Weights of a small GPT-style language model, trained from scratch on English Wikipedia.
Architecture: RMSNorm after each block, no biases in attention or MLP.
Training: 173M tokens, 2642 steps.
Each number is 128 + 32 x the weight over its row's rms, rounded and kept within 0 to 255. Layers, rows and columns count from 0. Numbers have three digits each. The size before them is the row's rms in percent of the matrix's.

# layer 4 MLP up, 640x160, rms 0.111, rows 283-309, columns 80-159
103:141164109112131139100045095093176101135177140178171156102082161142168147134056128104083128135198154217138108158147090122126166126164165185096097107143108151095157122123140167112190097105087194095108147163139152107079140173069167116135150134
100:162104153123118150109107154085089078126100127120082136144124154100136094111184087139127089166129102075138178146129086174145153128096075110168170088139135074140123097087125109147141137106051123178170104165119132099070104156101122148133178137
103:111192144096152110093114098109112142088128120143083141109096077130175164125111109175117083123100146122140143154161125103160136127129169174172108157169090152129147103102133136178092152142103126115077094127141067111124167110128086117108091159
096:099142148113092121124128128099078143096101095058121187178102143099099127108067125054158159169138099152114122121097109133156103103135100139064161160181138127178214161195101147106082166136129144102131141124120099179143154159120114082117142153
099:061121142100163119209103150137119077198121089108113149126103102082065176158117200123120099149166139138127173123098087110146163164132169152132097142089120103126132178135138144126165111113127122106176157133119088146179127099084051125119141193
109:199065131136123135145134114142136153166128145087158067189121141130168057161154116109154149063102103155167156143103125093131177103144119170108162106126146140133130143107155135104147128119083107133093178098109169112160105131087153116180107167
098:125133109163191106102095089130135141094139127116108108120142089113124124160171130121103124192136147121110148149139130095148093151103122166146124161137178109153165143244114132127170074096120165145109120138156198048158121145146123199165050136
111:123103150094145148157152081172105122133068174113128141173129103072173136112131134149120107151216147179165130171138126113093107141139130163115125113118162131201067145138159138060140066118085125114170116139142126132146125127183156102151139120
105:141174064116114104055157139072147026139136130137093167165164107138109105126114154098106085142155072136154155154192091116111142127105189106140107101166204167074139152126053104093075107120100174103151151154096133153156121193099077131116063152
097:141157087127109041084118145160159148150149141131128143163145117074104117110148143126100128114145135107089112125096140150133147089171107087129163125187157129130188121098094097183100077081091165141151157104144165173150110191166142089069081148
096:193122176122092160197180119169080133107075199104138100157136108150105080108138096125189097092102145147126142125071077163125140146149157147145119134125127163086108210165167111101132160073093057133119126191097061057098120110084157169105117082
099:146081104141094091184133111120156059191126105091085120175138152168084077097153096076170101155123070137101157126174094118132162134159157178143099149153098110123092178162081103131084116122107082194174137087147109182122084076092178161088168111
106:084175092118106122140118102154148137142150161116062114137127142164088151168107173095147087128099177204070158129096150150078171128131109167056042125111140108084126117128160137167116134116093117089080173144137133158171053082113112105155167139
089:123155150138056131155129158071151125100168147119114111170096107135184084189157138121106115120077134102128153116103190143099129135056153193136101088112154095143133092091107139154155127119149072081147066132139094044139103158165101129134113098
101:113174170064167091143095160181097165104127096118134170135154107091150129116108120127121111115051163111147105089067177126111160120090077156071122151147103083134187099138105156093178052144104114120103145167034123170106126168145170115176089142
104:113146173138143142145167094120162125162077099115091064146102134121102126071164171118112129080141076141094103104134064079137149086137173112144091152183112133057128107151122151116122135159188154103080191139170235057088132138173099121099101115
103:108111096120082134117153172089107099144127082204128131179142167111145117146090104129134116107134089110126120113220185086255165124122139129142142081147089139121142166107151118110109118093100174177100092202096089098089152117157139136131141116
097:102112156120151096104135181126136173126203084080145120177137103137124081080133115093139117185122099150121162144106100102205141126136118042099115141138101149173124053134136169080085112125120099131090150148120107149093103086163158087114056113
095:133080186161125145146110133156131069110129138142107136128148110135159140168124157152121111100097129134144129082055170113101097131133089144087106123203096077121146100099119084085112145114154155160135108160103169097111140140077085121133180126
093:138116121100162110128094172120145095113143116110133150131160170188111123147080059097146177160125108122143077109086129106131129136137135131185173096222116091135092137139153157133124101135111117076138118171117152148104072098103098096171177130
103:089080136103092155099115123171176208170089124160077112146125083175158085109089130114116153148157191123121093115172199080140157123154090070116122150121153161094070140096094187089108104139105129105182123155153166149143193111082123147149198079
103:149167069091148077174140207159105167136149153096147188111122165114078107146182171062134194150108172125129157070091082146160128074125091116142066129150128111144101180149191122119083193096121210149119133134164135147132107110125121095122119144
105:111177097122163150113095079190115111145173088142131164103148181093131171078149163112077171136109127145112105128115096136146106140126134162108158102093075130116076142140071115136103134128181182141104158081143115180120128147143090125104149098
099:178072140118116167140092115096131096153174109056125126095112093126099130146079170082147124079107161170134116185200107148130094172129149134095114110077076124117131155167157149171145181164118177156134168092164132105186162139119151156079129089
106:128204189133141158180086095131160103124146135115134172135152196110082198139109111088158144084157118108157205119106098109158153136138074125100123097123091162132109108110111072112068150124133091121100108146154140109139112100092106139126188144
103:077156135166123129159126144159121104155159110115177156076133099163158153139108162131039126115118102101087137141148138144114165122080156045127108176108130088159098083120153076092115126109139190133174135151107138140056177109148141187173133123
105:111117177134133116071166110124087078152125096091115146149151136165132095108131053126108138146139138117111108136183144136138074097158102159123094147107197074181104123134096179059170118143145159087149132175118139146124103158136107156047160119
# layer 4 MLP down (transposed), 640x160, rms 0.101, rows 283-309, columns 80-159
103:113132115204151137166174131078123122076134095059126167115113093126175179069157139165166077141161127129142098079144138137073127119100199118188126097153153177099115103117103064125106134162190113144086117195117078061130144184182111091100170190
106:112150211141177151094136108146126147074150133191092181161070225198140112136116157121156134155103162118184103086187124114135121134160126166089119136123119138130119125150149168094151167147162119076140087134102114093121125140101092136180137065
101:142151156152106135096126135170162193106189100114196121075123102083101114140133084176152128115120136105110120099134134166137077101167115071171056161088136110126077129139048110121093154124149149143153089121127110143068081107105109139129108155
095:194164094089154143106094137174136181137160160173115129186153116143156098141189123175119070166087104147137196096155103121132101156122127088160083102107155094106065098161130182117158160071123111149067111158117160141125149139080106082102165082
096:137136172150133097096110127130135150078094173180218144139151159106141131145121130136099106127129129081105080138228117090156130147118080155145121161177145142099124129133140115154117213150088156080109105171151112139151106119146180176100135149
109:162138144118187117085157107108155082139164186141151173121077110139126088138171172107135159135147091144152159120118101110184171130114119151090134123128141114202125140105101160120174111155126089127105152151098129167098168047103164083103060096
097:082104168144100112103143151126119125166097196126168131122090113144133163136094162141148103120127123133119145196131206126161125120132081142182134134156045114156092142058101123144155149086143126185146115140095136188136128099099140063129128131
109:161185055095144074110160103103130179157142154132132157116103127101126115159089132211182133180164148086111131193105159140131138129147124107114128068145132181157146156142142102103154134103107133153122077124148100087085165151215126082134163134
106:130107161182166112140112102138077078097128108119123129170152131124148153159184174116153078114099195139120160140162136099124113123126164117101191098177117155082113080161137122088139131080176139128130162160065135175204099111176112190126114122
099:171177165082131098111085124120057146116173103138105123085156107152078183122182177160115140162125132100162129144197146108143145113109089112159094135132119084104172175171170166141140127144171130116132105159084086074160132140178131139162143092
095:143146072155171130073196169111090137110153108081108159104155132126111113107100163144134097154193098181100098146151099141191118123104077150148171109131080128075181118110093060163166120120109098188120146104088115115088114172168130132116163112
098:163087180152123169150123142136106098076073093111136189109066148156119107116153165165101133118086155168124098133164131132119116104173074138052075051129157130153120142160137146179144149095117131016096126186174088068122098132097179137162132130
105:083126045132136132191127100136110137187085113155142139063140134118118089153123090123102090123142159115123154104153088192122129138130162130115172153137108124160097124140111094142161159101083079168161149130109137134090120094157136104120097084
099:135078113057110118168076133127128122125062145159140163164164114127101145163148131089150082138104165109094165140117093150124082143178137105122149159164167158203103125079128119145110145082172078167112110142163158148120086164109206122097108097
096:111128129102127110156102097129125134133100152219125176150175111187105160108098130121084131134089061113129160135120150110084159184110154110122080161119109160112115136086137102182143115110166078105155081128105170110145117089149069125126155116
102:109114126176117124097153144189144172180103149160151204109086079133097137105132130120163159153094149185169138156126101091135146144177108160118151105110110134115109104084107163159129119093100086121195155159061072119116110161142091104106124143
107:183092107121123156112121095132144098078110130082087102088125170122096115155146089091064134174131164158103125089079106102116085144190164125149103124073135163119140113125159161123057102147103166126031116196166032106095117120121127139121154121
105:094091178162127187137073153113231150108185141097122146095133100143136092132100110153116096166122077161117107191095110137122089122143105215130117162116105099162122118050152134149107096130083166117131163133120185123116187161075064131088163156
105:164075094112141131131113115178166099183071135153143158088170103135123171121091108106151204103128100166061172102173122100114169180191104111131101081133084137132104116140110129163140146146112132134145148117145205133080203111136096140119102183
098:133136128176105132127138097127083112089142070108172122066097141166054111139144136145162118102113114122187140133077148151119142109091131088134137128145152152118138112097168147164063167106123114105150101147126095128088116143112160168125098150
102:104110067167089104163094111079072127162164125169115085152062120109120115105135106090171198105077082085093145062146113149100131128153108105143111162178200121105171056173126106131116134147139153162109119122123056120071155145132151164121182122
104:151115093122132192115149110088136204053183162136113105143065079130125141111088160087136125140165160165073094162124132153061149094105171140131116118119101122132156132152132104165078061068149138177148129097063135103148186147183112082110098181
099:136151156124121030131142186107193123177092123147139155140192148077127174206127140123167089130149156122124094109084141112172171148116059151125112085163173129146151109157136140137129102135141104191107144123121134128139160121132150089105137135
103:149090151138136190153127147161174108132077089139170076164109147052097128148160116119110143094078127195166064112072114162173159142093089147124138143188105103067131117153114150179186136133098132122118114148160142132113111118120078152115132158
104:112137101105094171112119094092156130153100140131103149135100093097036151128113136182121107077071109145119113135162116110135129106110121177159134103178141125182148144104081123111136140080061109166101207134061095078102131143144166095105150125
100:156162103112170071119192088075090093173163180174112126157163108155116116168142045079112118162138103141097144127141079116138162118120169133167123156155080122102058113139109155077103108164088124141087125153149140132105130155088049102137163125
091:130174174136098111119100097149093077196173140139190177137173092171086123114109132122109145165133121132131091070163113185146074092127101108077131129150117131109158133117150165080168123132141106087088146137154169099169126118175182144124101108
# layer 4 MLP gate, 640x160, rms 0.111, rows 284-310, columns 80-159
104:145177106214145143100106093166103158122099082127174115109122141081111117114124154125165073096159113137079179182131122119113136088180166120107145137056137138119149100093164139071132116141195101162063174145127198097161052074115114096157164130
093:161148121110190083055089177093110210118127146174123156133092116141176185136159127151145104113132120158137136125158114124122054100111187171180130162134112165119085115141108118177092134142102137172095116145118164133199066108067167142126143121
098:140091117107133162123114116183194119062211133173144127178151124115137057141122101139070100126167147138075186119152136140144138129112116139132124126140074111124161158144105160111173130119133071179130132113107107113122187143101117147095125085
099:096171186172082125159184117132119141146129100162168101199111157109105158078207147068152131129148112154113162122139053144152144097180087135087125123132176122171105146147163096158125178123149130157130152103126152118131103172129161141137145154
104:105097129160158192109128115148148110147178140056134096148135153119160128115148131207087118098146137152106125116108119135159102122163180102096137117120097152173158131162127112165118117066182145094067181071071209128145102032117149135151143138
098:119138104151163120114120073134087156129160101125115162121165161179162117124170143098089098085175126110140101117107086103143130185109112140164103101134214144110086167069122113095139053158147094131150138132163178137184145094160180147074146142
097:144106094097101123102122155149179099112201094172104127076119119119125133181100155104087153148188144214139119089160115120176105185180143100185131134125113124163120118134111169180118093117191115127097150150093148113139145137100096147128122158
097:095126140115116121159170090098164118132118148107087074124158120178126166172135133149184152089187116091131099135067114090149188088164146073110135131082124122155131135129116184121117173174126142156197150067159101160160145165100150069139198128
100:104079078125187121125115135148134075125042081106077111114152186167150115159138124066128089074166154096120158093110092109045167119096144168121130153152154168135082100152119131136078117113144110172133084112139072077147075192113097154083078091
105:176076157133158166148074102130130184095180134114149157143093100150155149138118069153124147128099134147149052092062170107128174118147135158109137094078131158167119095122108158083069155124154096120201186106104096076158074077126060130093122133
094:113157187151125107111106164080092173165102170078110104181155168155130086144144136157146149144133136122200116142095142121147123114157146137176143162066098131100165103124084153155155111103101161099166127070111095091174154180117157179148037099
103:131132092145133082108129130139085124210146108214140109135133140138137099114139112136158174107120142084109117167114071123119112131138121210161130126123105141172063128099144101106114096092160126184128108141149145102106112085118147136186193105
100:164183135138159114071157160110163122097136131093128102105136115109133165126135139186137123162135123169152083147165181108158104099078122180091123126148091193082202141140130088077106121136160176109121163112117164117175163118140122118063143174
096:154116138174143169021151186145115133086093156085122117166154128118140063122086142089147113086192118123114135147129148090166104180136093154154120117104069104127096136153138080065097127098117094191154142112194094117115181170131131216143116137
104:112133143097104152150187136118179130109152143127105100123134062127098190138084171138136133066144118126199132128152076118179149138131126053150140138143185077098190086125095155134155090135152114082107106176098096130150116113132108123143123141
101:099112145140122142128171098139125159160117118122097087110084141063164121186135165123049105171152112105144122121176070151096117143110111156184133104080132154107119102179168079124147115082096109127171152166145085122127124157050097148137157159
097:167134187111116130088129180130117153131103123145077161198145197117100184105071094144118174134115171105182121153145058100136136179112104126114139177102133115089142129125133121102095111154155138096154196160118182118049175121068127127105157116
100:107074124114100150200075146114226061112142117172147167127125156112160174083174138111122143051133094140160099143116143128129159171182138094170119150157119116160093144201138098148063123136119051094141161104134155097095162128109115137146135164
094:118152064148120151180171132127142115168124141135099164100122166148171147096140102095124105123121180126107160178145154172200150119095134127135113178126111100102130102103100095149116140186153132159133148125126086106111113170177112107150161175
102:114118182125109160184156183174159096147056162132109105109161131094155113041125117104142153115102130142127087131117088134165107126125133110148117158111106142132098154139140182104137151115095087120151115124108153084069178120119102164158120202
101:157139051104170100113120124142100123151146149123068084162174126158070104205173113104140078083173155069162152127127101094149106127105091070084170120113167154127086160108143143129121152086118087094076079141168158155127115057105116163137071152
104:115092068175136166112134093126151090103140122128119070142087133097122142159132130097139139124131079128107211140135192137166142149147108123145102107076151107152155118130112148217094084088131092078097107083112122147107114095228151129139121158
098:149170164141078127105112134132159141166141138122057099075159127145118088181058154116085097136070138179120068144099198158144121118107103173130090109130135162108123131100110152126160198122178069150131146143088112118197178167123111127146138176
098:084141119106180058211165092127163094121144144179130083180149142129100163160149078130087122152174113126141109139064180074169123144116128106159139197143130088135127135173136113114163160093159150098151092156117123124092154146140140100180112125
104:191167132137070155101138073155139211119125149092109113113106154132139079107129147119125114132170089154170112138066109130159096153111135132157161094137173160106111176097140139148159133162098181157094187123156133069127143172114189088111122119
095:097084167114159118122137098146109101169138132154135140112069140125144131202200190199077147119144078125129138120167108102174163154163056108125149110123117139071117141164089119194123147162145131171108063113115157146086127113110047150163144162
099:131157170149199080156078101153113059106112110164104109123080096115135112142112112107151112094199123131147201081150082059133125140173083142147128157139125087091178150112126149184134050126104105110176110080136165126101143103115167149101163123